Weights of a small transformer language model.
Size: 8 layers, 3 heads of 32, MLP 256 GeGLU, vocabulary 1024, 0.986M parameters.
Architecture: RMSNorm before and after each block, rotary positions, no biases in attention or MLP, tied embeddings, capped logits.
Training: 122M tokens, 7435 steps.
Each number is 50 + 10 x the weight over its row's rms, rounded and kept within 0 to 99. Layers, rows and columns count from 0. The size before them is the row's rms in percent of the matrix's.

# layer 5 MLP gate, 256x96, rms 0.0883, rows 96-144, columns 48-95
111:44 33 36 45 53 66 63 66 45 44 46 46 40 56 32 65 30 46 51 78 55 58 64 47 49 52 55 68 54 63 30 58 60 66 48 34 58 45 48 55 54 50 54 42 47 41 40 43
096:38 59 58 46 34 26 44 33 61 51 49 38 75 40 46 54 36 47 34 36 61 57 61 55 42 38 40 42 42 44 39 41 45 40 41 36 52 58 50 60 48 43 46 53 68 49 47 51
091:64 56 52 60 71 53 56 57 46 68 43 40 53 67 44 50 53 45 59 50 52 51 33 63 64 30 52 24 44 55 34 45 50 40 58 53 62 50 51 40 61 38 71 59 47 50 55 59
088:46 51 31 52 59 48 60 49 45 61 46 72 49 50 46 50 40 50 41 64 62 57 65 57 63 46 51 66 53 44 52 79 64 68 55 51 43 68 55 38 62 34 60 51 50 57 67 54
100:47 47 29 48 45 43 60 40 43 34 36 53 61 62 44 48 52 38 25 52 37 44 61 64 33 36 50 71 61 36 54 42 47 46 45 55 63 57 40 41 54 50 67 45 50 72 50 37
099:42 67 37 43 47 46 48 57 47 42 31 50 66 42 54 45 36 28 25 60 45 52 36 50 37 38 39 45 49 44 60 42 44 46 48 30 43 56 37 34 61 46 34 37 49 34 47 33
097:56 46 63 49 51 52 58 66 77 38 51 65 54 57 50 46 69 57 63 44 54 40 35 37 53 65 39 56 52 44 46 51 59 47 43 40 39 45 44 38 28 58 60 48 43 42 50 38
105:60 45 43 61 58 48 49 54 46 28 50 49 56 48 69 37 47 41 53 48 53 63 43 67 56 55 48 57 51 67 45 51 36 33 49 46 63 55 84 60 58 47 65 41 55 43 55 54
099:42 57 49 40 45 61 66 51 36 52 44 41 67 46 66 63 60 49 49 52 38 47 59 58 71 43 70 41 57 42 36 55 46 53 41 41 52 38 51 49 70 62 39 61 56 54 45 54
101:51 47 68 41 50 56 52 38 56 61 45 54 74 37 46 55 56 49 46 51 34 53 64 38 46 37 30 38 58 32 57 40 62 44 58 63 52 47 48 52 52 39 29 38 55 32 42 53
108:28 47 58 44 53 50 49 58 53 11 57 49 53 49 39 52 54 56 59 41 39 38 58 35 54 41 54 41 43 36 46 22 42 42 44 40 52 49 44 37 47 58 50 58 43 52 53 43
089:50 62 38 52 44 68 29 46 55 53 54 46 49 45 42 58 40 66 49 47 52 44 32 53 29 44 59 37 66 59 54 55 41 51 58 49 54 50 45 49 52 53 38 76 56 53 50 49
117:57 54 27 65 40 53 61 55 53 52 44 56 32 50 52 49 60 44 36 63 48 26 76 60 45 55 46 48 55 82 62 36 56 51 50 55 35 37 40 49 54 43 24 55 59 61 51 48
094:73 43 48 60 45 40 47 59 63 49 38 46 45 56 50 59 67 47 66 51 32 50 63 50 36 46 55 44 66 55 39 37 48 37 57 47 53 55 55 43 45 27 47 51 64 58 44 59
089:58 40 62 42 55 41 45 44 60 63 56 50 57 43 38 30 50 36 57 38 49 56 68 49 66 37 71 47 57 45 51 66 74 55 59 66 63 57 52 49 40 55 51 32 41 40 53 44
094:55 59 47 41 49 57 62 49 40 36 42 30 70 56 47 48 39 40 65 57 42 47 49 51 34 60 51 61 39 49 49 58 61 62 62 48 39 69 35 72 57 39 61 34 57 37 50 61
099:60 40 62 44 59 41 49 51 49 43 65 57 48 54 69 30 36 51 55 53 45 26 53 48 36 42 32 63 65 38 52 50 56 62 49 63 44 44 48 38 48 41 66 56 53 63 44 50
099:53 33 50 47 54 47 55 36 45 55 61 56 49 52 58 42 66 50 42 68 60 58 48 56 43 44 23 59 50 46 42 45 52 52 56 52 49 42 61 47 71 59 46 66 65 58 45 57
097:45 53 78 59 31 57 54 46 47 53 47 54 66 47 46 63 62 54 47 62 53 64 49 46 40 53 36 42 36 50 55 55 65 62 52 52 61 41 53 72 51 57 58 41 54 44 34 54
105:42 65 47 45 48 39 60 45 39 44 41 51 49 23 49 43 48 30 36 59 60 52 29 46 41 54 48 45 51 42 39 36 67 48 50 41 48 47 38 43 50 53 47 63 33 45 37 26
085:43 45 47 50 59 62 50 51 51 54 66 47 60 62 59 65 59 42 46 33 43 53 44 48 43 53 65 46 46 51 42 63 74 42 58 37 66 61 42 67 45 56 65 47 39 43 45 43
103:52 47 49 51 43 45 53 43 53 49 38 56 56 34 62 33 57 42 42 51 49 34 48 71 52 62 41 35 48 38 58 50 59 54 38 51 53 43 64 52 44 56 59 38 53 68 30 56
094:60 33 54 43 76 60 53 57 62 33 46 59 62 45 56 63 52 42 51 60 50 46 52 47 42 53 35 47 60 37 61 49 43 54 57 64 40 40 62 56 33 56 48 60 59 55 43 58
097:49 34 60 47 46 54 44 50 54 54 19 49 54 40 61 54 57 47 56 64 38 26 51 63 46 22 51 49 58 53 44 43 56 49 61 53 53 52 64 46 56 54 28 59 44 33 52 49
093:71 47 56 54 49 29 64 58 50 49 57 54 46 51 47 38 57 54 42 44 49 41 37 47 64 55 37 46 45 34 44 57 46 61 42 51 66 55 47 49 55 54 29 30 57 65 45 38
110:41 45 48 54 40 58 59 48 42 49 53 59 50 44 70 57 60 46 51 71 47 56 58 48 23 49 42 61 41 63 46 39 57 51 65 23 49 53 44 47 52 52 56 53 49 70 34 47
101:71 48 38 54 57 58 62 56 60 50 31 59 63 68 46 54 62 52 33 38 37 53 47 55 63 59 39 37 57 61 57 40 51 39 58 53 61 49 38 60 47 44 58 43 51 45 37 58
102:60 67 47 33 37 50 65 58 51 57 52 55 48 57 43 64 53 50 53 53 47 37 64 52 43 59 38 50 42 42 58 50 73 50 58 39 59 52 49 56 49 43 35 52 40 47 40 20
099:47 49 56 70 57 52 56 60 57 43 52 57 38 41 38 51 55 59 28 46 33 50 50 51 43 37 37 47 62 48 35 40 46 37 58 37 50 52 60 49 56 43 31 62 38 59 49 45
105:47 48 45 60 47 49 62 57 57 41 48 48 61 52 60 43 48 48 59 66 44 53 67 69 29 41 26 58 45 50 43 31 45 39 65 52 55 26 36 64 55 57 35 62 59 55 52 70
103:50 51 49 41 45 55 47 63 34 44 50 47 49 40 79 41 56 38 61 72 49 47 43 49 50 47 46 50 42 48 24 39 47 73 69 56 59 56 54 41 63 33 55 44 58 55 49 34
110:52 28 37 48 61 55 58 42 55 31 39 61 55 42 54 59 38 40 48 51 41 42 42 49 46 35 41 63 53 47 63 47 52 61 44 54 49 54 51 63 50 52 41 42 45 37 49 55
101:59 46 46 52 50 40 58 50 63 52 61 50 36 18 39 46 52 42 46 60 42 52 42 40 59 51 48 61 45 50 46 57 44 48 48 44 57 41 54 47 41 64 64 57 45 50 50 60
102:62 48 49 52 39 42 48 57 61 57 40 60 51 44 30 46 32 39 50 53 59 42 61 44 50 50 48 63 63 52 39 52 63 50 42 55 40 64 55 39 48 51 28 53 48 47 38 46
104:72 32 53 45 47 50 60 44 65 42 61 49 45 54 58 31 45 43 49 70 58 44 44 44 62 57 36 36 80 41 50 48 37 61 39 58 27 54 51 47 59 77 44 54 33 50 40 43
095:36 56 57 47 34 50 48 28 51 49 45 41 56 40 67 53 71 51 39 50 49 63 56 66 47 54 55 54 54 26 48 65 49 52 52 46 53 55 51 52 59 59 60 76 53 68 46 44
111:54 50 49 50 33 48 52 56 53 56 58 80 46 50 52 50 41 48 61 45 43 68 46 53 55 59 56 49 50 61 44 64 51 39 73 42 51 44 51 32 36 41 40 50 37 57 51 60
094:43 46 52 66 37 56 57 53 37 68 51 49 62 55 55 51 48 36 50 48 37 58 29 57 59 42 64 46 43 47 61 55 54 49 43 51 41 55 41 63 81 62 51 54 74 40 42 54
097:60 43 54 49 45 48 53 49 51 51 53 61 56 48 42 39 46 33 55 49 56 46 58 35 32 48 42 55 44 49 58 36 59 53 34 42 64 49 68 47 59 60 56 49 53 66 68 32
096:51 45 45 54 62 56 56 43 62 49 33 46 54 51 62 59 65 45 49 33 39 57 45 67 41 40 53 50 42 53 59 47 56 67 45 51 70 36 38 57 56 26 47 42 60 49 50 55
096:56 51 42 63 48 55 48 58 55 49 42 37 60 40 37 48 52 40 29 76 41 60 43 50 56 57 55 50 41 61 41 55 62 45 68 44 62 51 46 60 61 51 51 54 30 32 50 30
112:51 34 29 48 47 52 60 38 41 29 23 46 45 51 46 60 49 47 41 57 40 56 59 43 41 44 59 51 65 44 22 34 43 53 56 59 51 45 50 48 53 45 69 54 58 58 45 45
104:48 57 52 47 61 32 48 54 45 55 40 61 60 45 51 46 61 50 39 48 60 38 46 29 75 26 39 53 45 64 47 55 39 46 49 41 62 54 67 54 49 51 65 56 36 43 46 44
095:41 59 49 46 54 52 64 54 57 29 52 49 46 34 45 53 52 59 45 54 63 48 58 53 41 59 42 59 40 52 62 36 53 50 69 53 59 39 30 42 43 50 45 33 54 38 69 39
102:51 69 50 51 57 32 72 49 48 45 28 35 45 62 55 38 46 44 34 53 58 56 45 53 58 67 43 46 62 62 49 39 45 59 56 36 26 59 61 62 40 63 53 45 57 54 63 37
101:49 42 54 52 39 52 64 53 45 49 29 61 39 34 36 46 44 58 40 48 56 56 60 80 37 42 56 44 32 52 47 42 55 68 50 44 46 49 43 39 42 52 58 49 37 66 57 47
093:66 46 55 56 48 52 48 54 47 44 71 70 69 44 26 64 56 61 59 59 42 57 50 48 50 48 69 58 49 57 40 32 48 60 57 50 36 34 32 32 38 31 40 39 50 69 43 67
102:53 39 57 50 44 60 52 41 43 57 46 55 33 42 69 50 63 43 55 53 50 32 41 46 69 50 63 48 57 59 32 56 47 53 47 56 57 44 48 57 52 48 40 64 38 47 59 59
093:58 50 37 47 38 48 62 51 39 43 40 54 69 57 48 71 57 61 43 47 40 31 47 61 53 50 44 53 66 49 27 50 46 51 42 49 63 33 56 65 62 44 39 47 46 32 34 55
# layer 5 MLP up, 256x96, rms 0.0883, rows 96-143, columns 48-95
104:50 67 48 50 49 74 53 50 62 67 36 56 47 47 59 40 50 62 63 50 33 54 37 52 46 35 55 53 61 59 52 19 53 63 46 29 56 58 47 31 47 47 57 42 42 47 61 48
090:40 56 62 72 41 40 61 40 35 58 67 47 59 57 46 60 54 59 37 57 57 63 54 50 55 62 59 60 60 47 68 49 43 47 63 44 54 46 46 48 36 63 42 30 42 49 40 27
093:48 52 49 61 43 51 55 36 68 63 35 53 13 63 42 52 48 53 40 30 59 54 54 45 50 52 24 45 42 69 49 39 44 49 41 49 54 64 48 49 36 46 42 51 62 43 49 54
095:46 50 59 42 43 52 52 51 42 39 73 66 38 58 63 48 53 52 78 57 39 42 46 40 51 41 62 61 33 54 60 63 56 55 52 40 66 34 58 50 47 44 62 57 57 61 52 47
098:37 36 63 59 50 34 56 46 47 48 48 53 40 59 64 48 46 43 51 42 52 69 40 60 61 48 49 53 54 46 38 56 61 48 47 42 49 60 48 52 61 55 45 26 47 41 60 64
095:37 60 62 73 54 40 50 54 58 51 49 52 56 43 58 58 51 41 48 46 42 58 42 58 58 55 45 46 42 59 75 33 61 55 61 58 45 64 67 52 55 68 62 52 59 61 52 40
096:53 45 55 62 46 39 46 46 59 39 46 50 63 46 27 68 51 42 50 67 57 37 70 64 59 62 48 67 56 63 71 41 48 62 47 40 45 38 66 53 55 42 45 49 36 40 63 38
094:53 54 36 68 52 31 47 54 74 35 37 56 61 45 58 44 42 40 44 52 57 51 49 55 47 69 58 39 52 49 43 44 63 64 67 48 53 39 41 42 29 48 61 51 60 38 59 50
098:60 55 48 42 47 45 59 44 38 47 65 40 61 58 53 45 51 56 59 56 65 62 62 53 61 48 46 40 35 41 40 53 68 43 38 64 53 57 44 53 37 49 47 64 44 57 49 25
094:52 43 31 57 49 39 44 51 37 47 43 60 52 36 48 67 59 65 56 56 33 35 57 41 50 31 61 52 58 51 52 41 37 56 48 45 41 32 50 54 41 42 59 41 44 59 40 59
098:52 38 45 51 58 48 49 44 47 60 58 36 58 60 51 43 57 47 57 55 64 51 54 59 47 47 45 59 41 48 53 54 48 43 52 45 46 41 34 67 55 34 62 41 67 42 49 52
091:48 58 38 43 64 42 64 51 49 44 50 53 42 59 51 45 46 53 45 18 59 49 78 60 54 59 57 44 33 52 41 44 52 37 58 30 38 47 53 40 54 55 42 52 47 41 26 52
101:35 62 41 51 63 48 52 37 50 57 48 43 43 69 64 43 65 55 62 41 55 39 49 49 37 57 43 50 56 65 46 40 41 51 62 52 29 46 52 38 45 52 46 52 66 58 62 65
096:38 60 67 36 50 42 57 41 48 48 50 34 50 51 54 51 56 52 48 37 70 57 39 50 69 56 59 59 45 58 44 69 38 34 41 52 51 48 44 47 73 40 59 48 55 54 59 43
084:38 38 45 57 54 61 61 56 38 58 55 70 43 42 34 61 44 52 39 50 61 56 66 46 34 58 67 47 40 46 62 36 31 40 51 43 52 49 62 45 45 44 60 39 44 59 44 48
103:49 45 41 53 57 40 42 55 52 68 57 42 49 56 35 80 33 28 53 57 37 55 39 46 51 49 49 27 48 61 47 33 35 29 60 50 50 34 55 67 47 61 45 43 58 46 40 45
100:43 50 65 61 34 62 56 45 46 46 54 57 38 42 47 47 55 51 53 60 34 45 59 40 53 28 53 59 62 55 46 44 45 38 55 54 57 43 50 35 53 49 53 52 47 29 45 57
098:61 55 64 70 45 61 47 34 33 58 64 39 57 23 38 42 48 49 39 59 48 56 31 52 43 42 48 48 64 48 57 29 58 57 51 43 48 43 72 51 57 55 47 42 57 44 50 40
101:54 45 41 59 75 40 46 52 54 67 55 66 48 42 56 82 60 66 56 61 61 45 71 61 45 59 62 50 57 39 55 53 49 44 43 33 43 47 59 58 45 65 62 58 31 49 46 51
096:43 53 71 59 41 56 52 39 32 63 58 46 28 47 46 46 43 53 48 53 40 38 70 36 41 47 48 71 55 48 43 39 53 66 48 35 45 66 44 42 50 49 48 41 49 50 50 49
090:46 46 29 57 60 41 58 47 42 59 53 48 53 60 33 54 48 57 48 51 61 55 47 47 72 51 47 49 66 45 64 52 54 45 44 58 50 31 84 60 51 38 54 36 36 58 59 50
093:59 32 44 40 30 49 46 40 54 53 52 36 44 28 53 38 56 46 45 41 52 54 43 58 52 60 49 35 52 54 43 57 45 59 47 53 53 62 56 44 63 67 36 36 54 75 51 57
098:62 42 30 47 57 50 53 68 66 38 67 47 51 61 53 52 64 47 61 41 46 43 46 74 69 52 37 48 49 54 58 63 36 48 32 38 58 53 43 57 36 38 42 65 42 62 57 53
094:46 47 55 46 55 60 42 29 67 47 62 46 61 36 58 50 31 55 53 58 49 68 57 46 52 26 41 29 63 36 44 48 46 76 39 49 58 61 47 34 48 51 42 52 40 45 50 38
090:38 41 50 61 53 52 49 55 69 54 39 54 32 37 43 62 57 70 58 54 41 40 53 47 44 42 46 33 56 63 43 29 45 54 56 56 53 37 30 58 42 57 42 63 60 46 40 51
106:60 53 35 59 58 41 63 59 40 45 51 53 33 53 46 44 58 46 52 57 48 55 22 53 46 37 51 53 47 67 43 50 60 40 53 52 50 54 33 50 37 60 38 65 52 53 47 39
099:47 75 52 47 53 61 60 47 39 53 43 57 41 39 47 55 57 38 61 44 49 47 61 68 55 53 55 64 54 43 58 54 54 52 59 38 47 52 68 47 44 33 48 52 63 75 47 41
113:54 58 39 42 57 72 57 39 50 49 46 44 56 54 49 42 48 56 53 59 58 50 43 61 66 59 41 48 56 58 58 58 54 58 28 53 53 42 36 63 57 44 51 62 54 51 60 46
104:41 53 49 40 45 64 46 69 62 48 59 58 49 37 65 42 42 45 65 50 64 35 53 43 36 48 52 41 58 54 38 76 66 59 60 52 40 56 41 46 47 59 49 44 55 38 50 48
096:56 63 68 55 43 50 50 57 43 63 66 57 45 50 76 55 61 45 49 43 69 76 43 52 49 56 47 54 64 62 50 38 50 69 49 51 44 48 46 53 59 62 57 50 53 58 36 44
095:60 38 66 60 38 51 30 59 75 43 41 46 52 51 42 61 40 62 35 64 64 57 51 56 48 26 45 59 63 51 52 40 33 37 40 52 68 47 53 61 45 48 44 55 64 54 53 50
105:57 60 46 40 49 37 55 49 51 36 63 54 43 40 32 64 64 47 50 42 31 39 40 45 43 63 53 42 61 56 50 47 43 53 59 60 44 70 60 54 52 43 32 40 36 55 58 54
095:52 66 51 48 50 47 48 30 52 51 65 47 54 45 63 46 54 73 66 43 48 59 67 52 56 50 38 44 61 62 53 69 39 67 41 35 55 38 50 51 53 51 72 56 65 41 47 42
097:47 62 53 38 46 57 50 35 31 53 36 55 77 42 62 57 50 71 65 51 35 59 51 71 44 45 45 50 46 46 50 57 39 35 41 35 48 56 35 59 67 41 49 57 51 41 39 60
093:39 67 47 60 74 49 52 60 51 48 42 54 61 23 47 67 42 65 59 40 45 46 39 55 38 71 33 57 53 38 37 44 50 43 63 53 53 37 56 44 54 62 43 62 46 74 51 24
092:51 63 73 44 28 54 41 46 64 48 53 56 53 43 55 48 39 54 39 49 52 42 53 53 48 62 47 61 50 29 51 62 61 65 40 49 51 58 37 61 42 69 52 58 52 17 56 47
100:45 56 71 52 48 77 61 40 34 46 40 33 40 55 46 51 50 61 45 52 47 33 36 36 31 65 55 44 45 55 56 41 42 36 36 44 59 48 59 43 66 47 47 47 39 40 37 52
091:48 59 45 48 60 56 59 52 49 67 49 43 41 52 35 47 43 52 44 55 40 29 50 43 54 59 41 56 32 34 44 58 51 52 72 53 33 48 52 53 54 57 52 58 56 57 50 62
098:51 42 61 65 36 49 53 80 66 59 59 64 48 31 51 53 47 47 50 61 63 33 43 50 48 62 59 53 45 50 46 39 41 39 48 57 46 38 44 37 44 42 46 37 42 55 54 50
106:42 57 48 53 55 54 39 43 63 64 48 34 57 55 62 33 45 68 56 56 56 43 48 60 58 44 51 42 44 28 58 50 49 66 51 58 65 45 64 59 55 49 47 50 62 64 58 37
101:39 49 62 37 62 49 57 44 69 55 60 49 55 45 48 54 37 48 62 53 50 41 46 51 52 36 70 41 59 39 33 31 42 49 29 48 53 44 47 43 37 49 38 51 56 47 48 61
104:57 70 59 45 39 59 36 43 29 56 62 47 56 46 35 42 32 35 52 48 57 55 35 48 46 33 35 55 52 37 57 50 58 67 56 33 47 41 50 74 43 71 52 57 47 34 56 53
103:63 36 56 43 55 52 54 41 48 67 43 46 40 53 59 56 60 37 68 54 56 50 50 49 55 61 40 47 52 64 73 47 51 52 60 45 31 52 62 45 67 30 61 65 38 37 57 34
101:45 50 53 51 41 37 56 66 48 42 34 44 54 59 33 51 53 61 56 51 59 56 45 59 56 52 37 47 71 21 49 34 44 38 60 60 37 42 39 50 52 52 56 42 48 57 53 58
099:56 58 68 43 44 51 41 56 26 48 46 56 75 42 50 24 48 63 58 37 52 64 59 46 44 45 63 50 50 33 46 35 51 31 51 43 45 41 55 40 43 38 58 43 49 43 29 41
108:57 53 52 72 54 47 54 60 65 55 58 54 52 57 58 42 64 36 31 38 52 38 52 48 47 55 47 61 48 33 55 47 53 43 60 33 55 43 68 47 56 63 55 37 68 39 57 50
099:32 56 53 39 58 35 62 56 50 51 56 52 53 45 56 33 33 41 52 41 70 55 55 52 65 58 34 47 51 41 67 62 42 59 45 54 32 69 55 51 55 64 38 32 38 45 47 55
098:49 42 69 48 43 42 53 71 41 47 48 56 59 44 54 63 51 56 42 49 41 46 63 57 39 52 51 55 54 49 39 56 47 59 32 64 71 45 65 54 37 37 39 37 36 60 72 62
# layer 5 MLP down (transposed), 256x96, rms 0.0837, rows 96-143, columns 48-95
107:57 40 22 45 61 62 56 39 58 54 45 54 58 58 45 46 59 33 65 44 53 58 56 58 50 52 59 51 57 57 51 46 52 46 45 52 58 56 43 60 35 66 66 54 42 62 56 57
087:57 39 45 50 71 51 82 45 49 67 55 35 44 58 58 44 44 50 51 52 57 43 61 45 64 68 66 49 48 59 41 44 51 45 38 50 55 52 53 55 50 43 56 53 47 70 49 48
096:57 36 50 25 39 47 33 68 36 52 67 42 59 56 69 43 48 59 57 49 46 37 56 39 47 46 55 75 48 49 42 72 54 33 39 52 58 45 46 43 58 56 70 53 48 44 45 42
092:48 49 60 78 58 54 35 42 61 39 48 48 59 35 42 52 39 64 40 58 58 56 36 44 41 56 50 65 43 50 45 55 41 50 53 52 26 56 48 44 48 41 53 44 61 42 39 48
102:47 68 56 52 53 72 55 59 36 47 55 63 40 67 47 39 37 45 50 71 38 49 52 34 53 33 46 49 61 58 61 44 47 52 66 70 61 56 45 42 44 49 57 57 48 65 38 60
098:52 62 47 58 48 50 64 60 37 55 63 68 37 45 33 43 48 49 56 67 62 39 52 36 49 53 57 57 51 65 51 49 53 33 37 64 59 40 50 44 61 43 48 42 37 64 56 51
097:47 44 56 42 48 54 81 34 44 42 67 52 49 61 47 41 54 45 62 39 45 63 42 53 72 52 29 58 57 61 67 46 58 45 66 53 47 50 43 43 43 47 55 39 50 62 46 36
096:50 30 52 52 56 60 51 44 49 35 57 40 36 59 64 57 66 44 64 57 47 47 69 58 58 40 55 47 36 37 78 55 49 41 51 47 55 54 54 44 50 50 23 60 42 41 63 35
100:51 42 55 56 51 62 58 28 55 50 38 48 68 39 44 52 40 46 61 59 52 43 62 60 52 38 57 62 56 45 45 54 76 40 45 44 63 56 60 48 63 40 30 48 41 46 51 50
096:39 51 54 47 53 35 36 37 48 46 69 39 61 57 63 38 53 58 42 35 40 47 55 56 65 46 54 47 62 35 46 50 72 61 65 54 53 60 44 37 58 57 52 42 34 72 43 26
097:63 54 42 42 55 56 66 45 56 54 37 61 56 48 63 53 57 65 31 56 61 64 50 46 50 66 65 61 45 48 44 61 55 35 36 59 52 47 29 56 57 63 39 56 47 55 54 53
089:50 58 52 53 47 74 25 51 54 53 50 45 60 61 36 33 62 53 37 58 53 56 45 49 47 73 45 49 56 42 63 56 60 65 55 55 62 41 46 46 42 41 52 36 36 57 80 53
102:42 38 39 51 58 42 35 54 53 55 60 55 54 62 31 47 35 40 56 58 43 72 53 51 52 40 38 45 41 56 35 50 43 53 54 37 43 51 61 56 54 33 54 52 75 31 44 42
100:45 42 39 45 37 40 69 53 51 61 51 57 57 61 58 55 56 41 57 39 48 29 41 24 59 42 45 56 42 66 55 63 84 59 38 62 52 58 37 44 43 52 49 51 37 69 42 65
082:49 58 65 48 62 45 69 42 19 57 59 47 56 42 46 29 49 46 52 42 49 47 46 51 47 51 57 38 57 51 37 57 50 70 47 38 54 41 51 55 41 45 39 36 43 63 52 66
104:42 53 47 67 60 53 47 51 56 52 52 42 45 45 33 43 41 66 46 61 52 67 58 50 46 52 65 63 54 51 57 49 37 38 49 41 45 38 65 42 53 59 59 49 40 71 81 46
100:40 43 56 39 53 50 55 57 55 49 21 40 64 55 38 60 53 52 60 53 65 62 37 48 53 45 35 27 47 65 42 52 53 69 54 25 46 46 54 43 58 46 43 51 62 57 49 59
099:46 59 55 52 45 61 52 46 66 47 36 42 62 70 45 48 31 52 54 52 41 46 66 35 47 41 46 40 43 52 41 80 41 39 45 51 49 58 42 74 47 43 53 44 59 65 55 35
095:38 39 57 28 51 39 54 31 57 53 30 55 44 41 57 65 45 33 47 52 57 49 33 48 42 68 34 51 44 63 55 51 56 54 35 44 49 46 46 49 53 56 61 66 45 47 62 39
101:54 64 56 41 49 41 50 58 39 42 40 53 58 38 45 44 55 50 48 41 45 47 43 55 26 56 50 56 64 60 49 47 64 48 68 47 52 58 58 36 34 34 63 47 44 37 45 48
094:61 50 54 49 57 51 48 48 36 69 63 53 50 44 52 45 48 39 43 50 68 57 46 43 54 48 51 42 39 41 36 53 53 39 44 42 72 57 37 46 52 39 50 61 52 54 29 36
086:71 39 35 46 50 38 41 53 42 38 64 47 46 26 63 49 34 61 49 49 41 61 44 79 54 43 54 60 58 46 74 49 63 59 37 54 41 63 54 50 49 38 58 34 40 43 38 51
099:50 46 48 46 49 55 54 56 54 57 41 57 52 57 51 47 49 48 54 35 52 39 44 48 49 47 57 46 55 55 67 49 63 47 46 52 56 68 47 40 42 32 38 38 44 36 54 55
090:54 43 49 40 44 48 21 44 60 51 44 42 64 69 52 52 48 41 52 42 42 57 23 48 45 42 59 55 48 52 58 48 46 46 60 52 51 41 41 49 48 31 40 56 59 37 40 48
097:38 47 53 56 39 36 66 60 53 47 48 39 36 47 57 49 50 45 23 40 59 56 46 44 35 65 56 47 64 60 63 53 53 49 37 39 47 50 43 36 34 63 51 41 30 53 41 59
104:55 46 48 54 66 36 56 62 41 66 39 52 53 56 58 80 44 56 45 36 41 53 41 43 30 50 49 34 39 44 64 44 58 42 50 48 53 53 37 55 48 57 59 56 35 27 36 48
096:55 30 41 45 47 56 40 50 46 46 45 40 51 38 62 60 70 59 50 62 45 31 46 42 65 47 45 56 44 50 42 45 50 63 57 41 39 63 59 40 56 30 58 50 65 49 37 47
111:55 56 48 59 54 41 66 41 60 44 35 47 42 38 57 28 44 51 58 41 50 70 58 48 53 51 58 40 38 49 53 55 41 57 39 54 50 41 30 51 35 43 18 48 45 47 49 50
093:62 57 42 46 36 47 55 46 68 51 56 43 41 55 41 56 52 50 53 60 50 49 67 53 67 63 83 39 54 60 43 50 52 59 50 53 54 33 46 66 53 35 49 44 49 60 54 47
096:59 25 46 59 55 37 51 52 42 49 35 65 53 49 60 56 44 62 70 59 27 54 42 43 35 34 49 46 49 42 49 45 47 32 47 54 47 54 48 58 45 59 55 46 55 53 64 62
095:36 51 57 38 40 54 41 37 56 39 54 56 52 59 34 44 35 34 51 41 55 49 31 69 44 56 43 45 23 60 34 69 50 37 50 45 50 38 46 69 56 43 48 55 69 52 44 58
105:61 42 58 52 51 47 57 27 36 26 63 42 40 53 50 63 54 71 53 49 56 61 50 37 44 36 55 39 63 45 56 53 28 51 58 70 42 56 51 52 42 61 41 34 31 53 49 46
097:32 52 67 67 41 59 38 54 66 69 63 57 49 27 49 45 41 52 52 58 37 52 48 39 32 39 33 68 65 49 62 55 50 39 59 47 56 59 64 36 43 51 67 57 53 60 39 42
099:36 50 49 46 43 50 12 45 41 45 62 57 35 47 50 40 35 47 49 35 57 48 38 49 64 45 44 62 34 71 41 43 57 56 63 53 56 33 40 26 34 53 46 54 49 16 54 48
089:55 38 45 50 42 49 75 49 47 60 59 66 45 42 53 41 48 42 51 47 42 40 54 51 39 53 45 49 36 63 50 41 54 57 61 61 48 32 50 37 51 62 62 40 57 41 52 53
096:56 43 39 60 68 33 61 60 39 44 36 50 63 58 40 54 47 57 57 56 45 44 50 57 43 52 39 32 41 60 53 56 44 58 40 52 44 57 34 57 56 32 69 59 55 50 68 49
100:59 52 48 61 52 49 55 65 47 47 51 50 60 45 53 42 61 56 54 58 37 48 54 46 54 36 43 65 24 53 47 45 66 30 49 48 38 57 43 55 63 50 41 42 60 68 61 50
091:48 36 57 24 43 60 49 52 52 40 47 46 52 45 54 36 52 62 40 50 65 41 62 64 48 56 55 54 52 37 37 52 47 54 50 34 59 38 55 46 45 50 53 53 41 56 35 29
098:38 38 37 42 48 43 51 24 55 43 39 65 38 61 46 34 51 53 37 47 45 47 48 42 46 28 46 58 49 43 61 51 50 25 57 44 31 47 52 45 39 32 59 30 73 49 55 62
101:70 73 57 53 43 39 42 53 57 35 66 52 46 42 45 48 58 52 39 57 37 64 41 55 59 27 54 47 50 69 51 51 61 46 56 45 37 50 53 52 46 66 75 37 49 64 50 55
103:49 58 51 60 47 59 91 48 45 55 37 41 65 57 69 45 58 46 52 55 37 46 46 52 59 45 46 35 57 44 46 40 57 58 54 53 63 36 42 29 55 50 46 43 38 54 34 55
105:35 39 45 42 38 50 41 51 43 65 52 37 47 55 53 39 47 34 51 41 51 59 45 58 59 49 35 48 68 58 45 48 59 56 63 65 40 43 38 46 52 50 62 29 74 56 57 46
104:48 42 44 51 40 37 63 52 59 55 52 65 60 45 50 71 46 68 57 48 51 70 42 62 39 56 67 37 49 59 46 42 43 55 54 62 28 56 41 63 59 57 35 66 52 66 42 49
104:58 33 52 51 63 51 51 39 44 40 25 38 64 74 43 52 61 46 55 55 46 57 42 42 56 48 58 68 53 44 50 38 43 56 40 35 45 45 44 61 58 36 36 48 63 64 50 63
102:49 76 51 58 39 48 80 52 68 57 64 62 36 40 67 74 48 49 41 47 48 35 43 47 60 61 41 56 61 68 52 64 45 62 61 41 56 57 41 47 56 55 28 42 48 59 50 43
101:56 49 57 44 50 53 59 53 51 67 36 43 41 49 48 32 52 41 39 47 61 58 54 52 50 32 38 51 60 56 27 45 53 62 59 40 48 54 48 47 36 66 56 56 49 29 57 61
100:54 14 42 38 38 36 42 44 56 53 47 59 52 49 50 55 66 50 60 52 54 53 30 47 36 41 38 54 42 37 42 46 53 50 71 37 51 52 47 43 40 39 44 57 46 68 39 37
099:39 51 63 50 33 44 58 40 50 70 42 56 58 45 44 61 44 43 49 37 51 53 43 52 66 48 54 48 64 54 51 52 61 35 54 29 53 29 39 50 33 50 42 48 54 43 44 50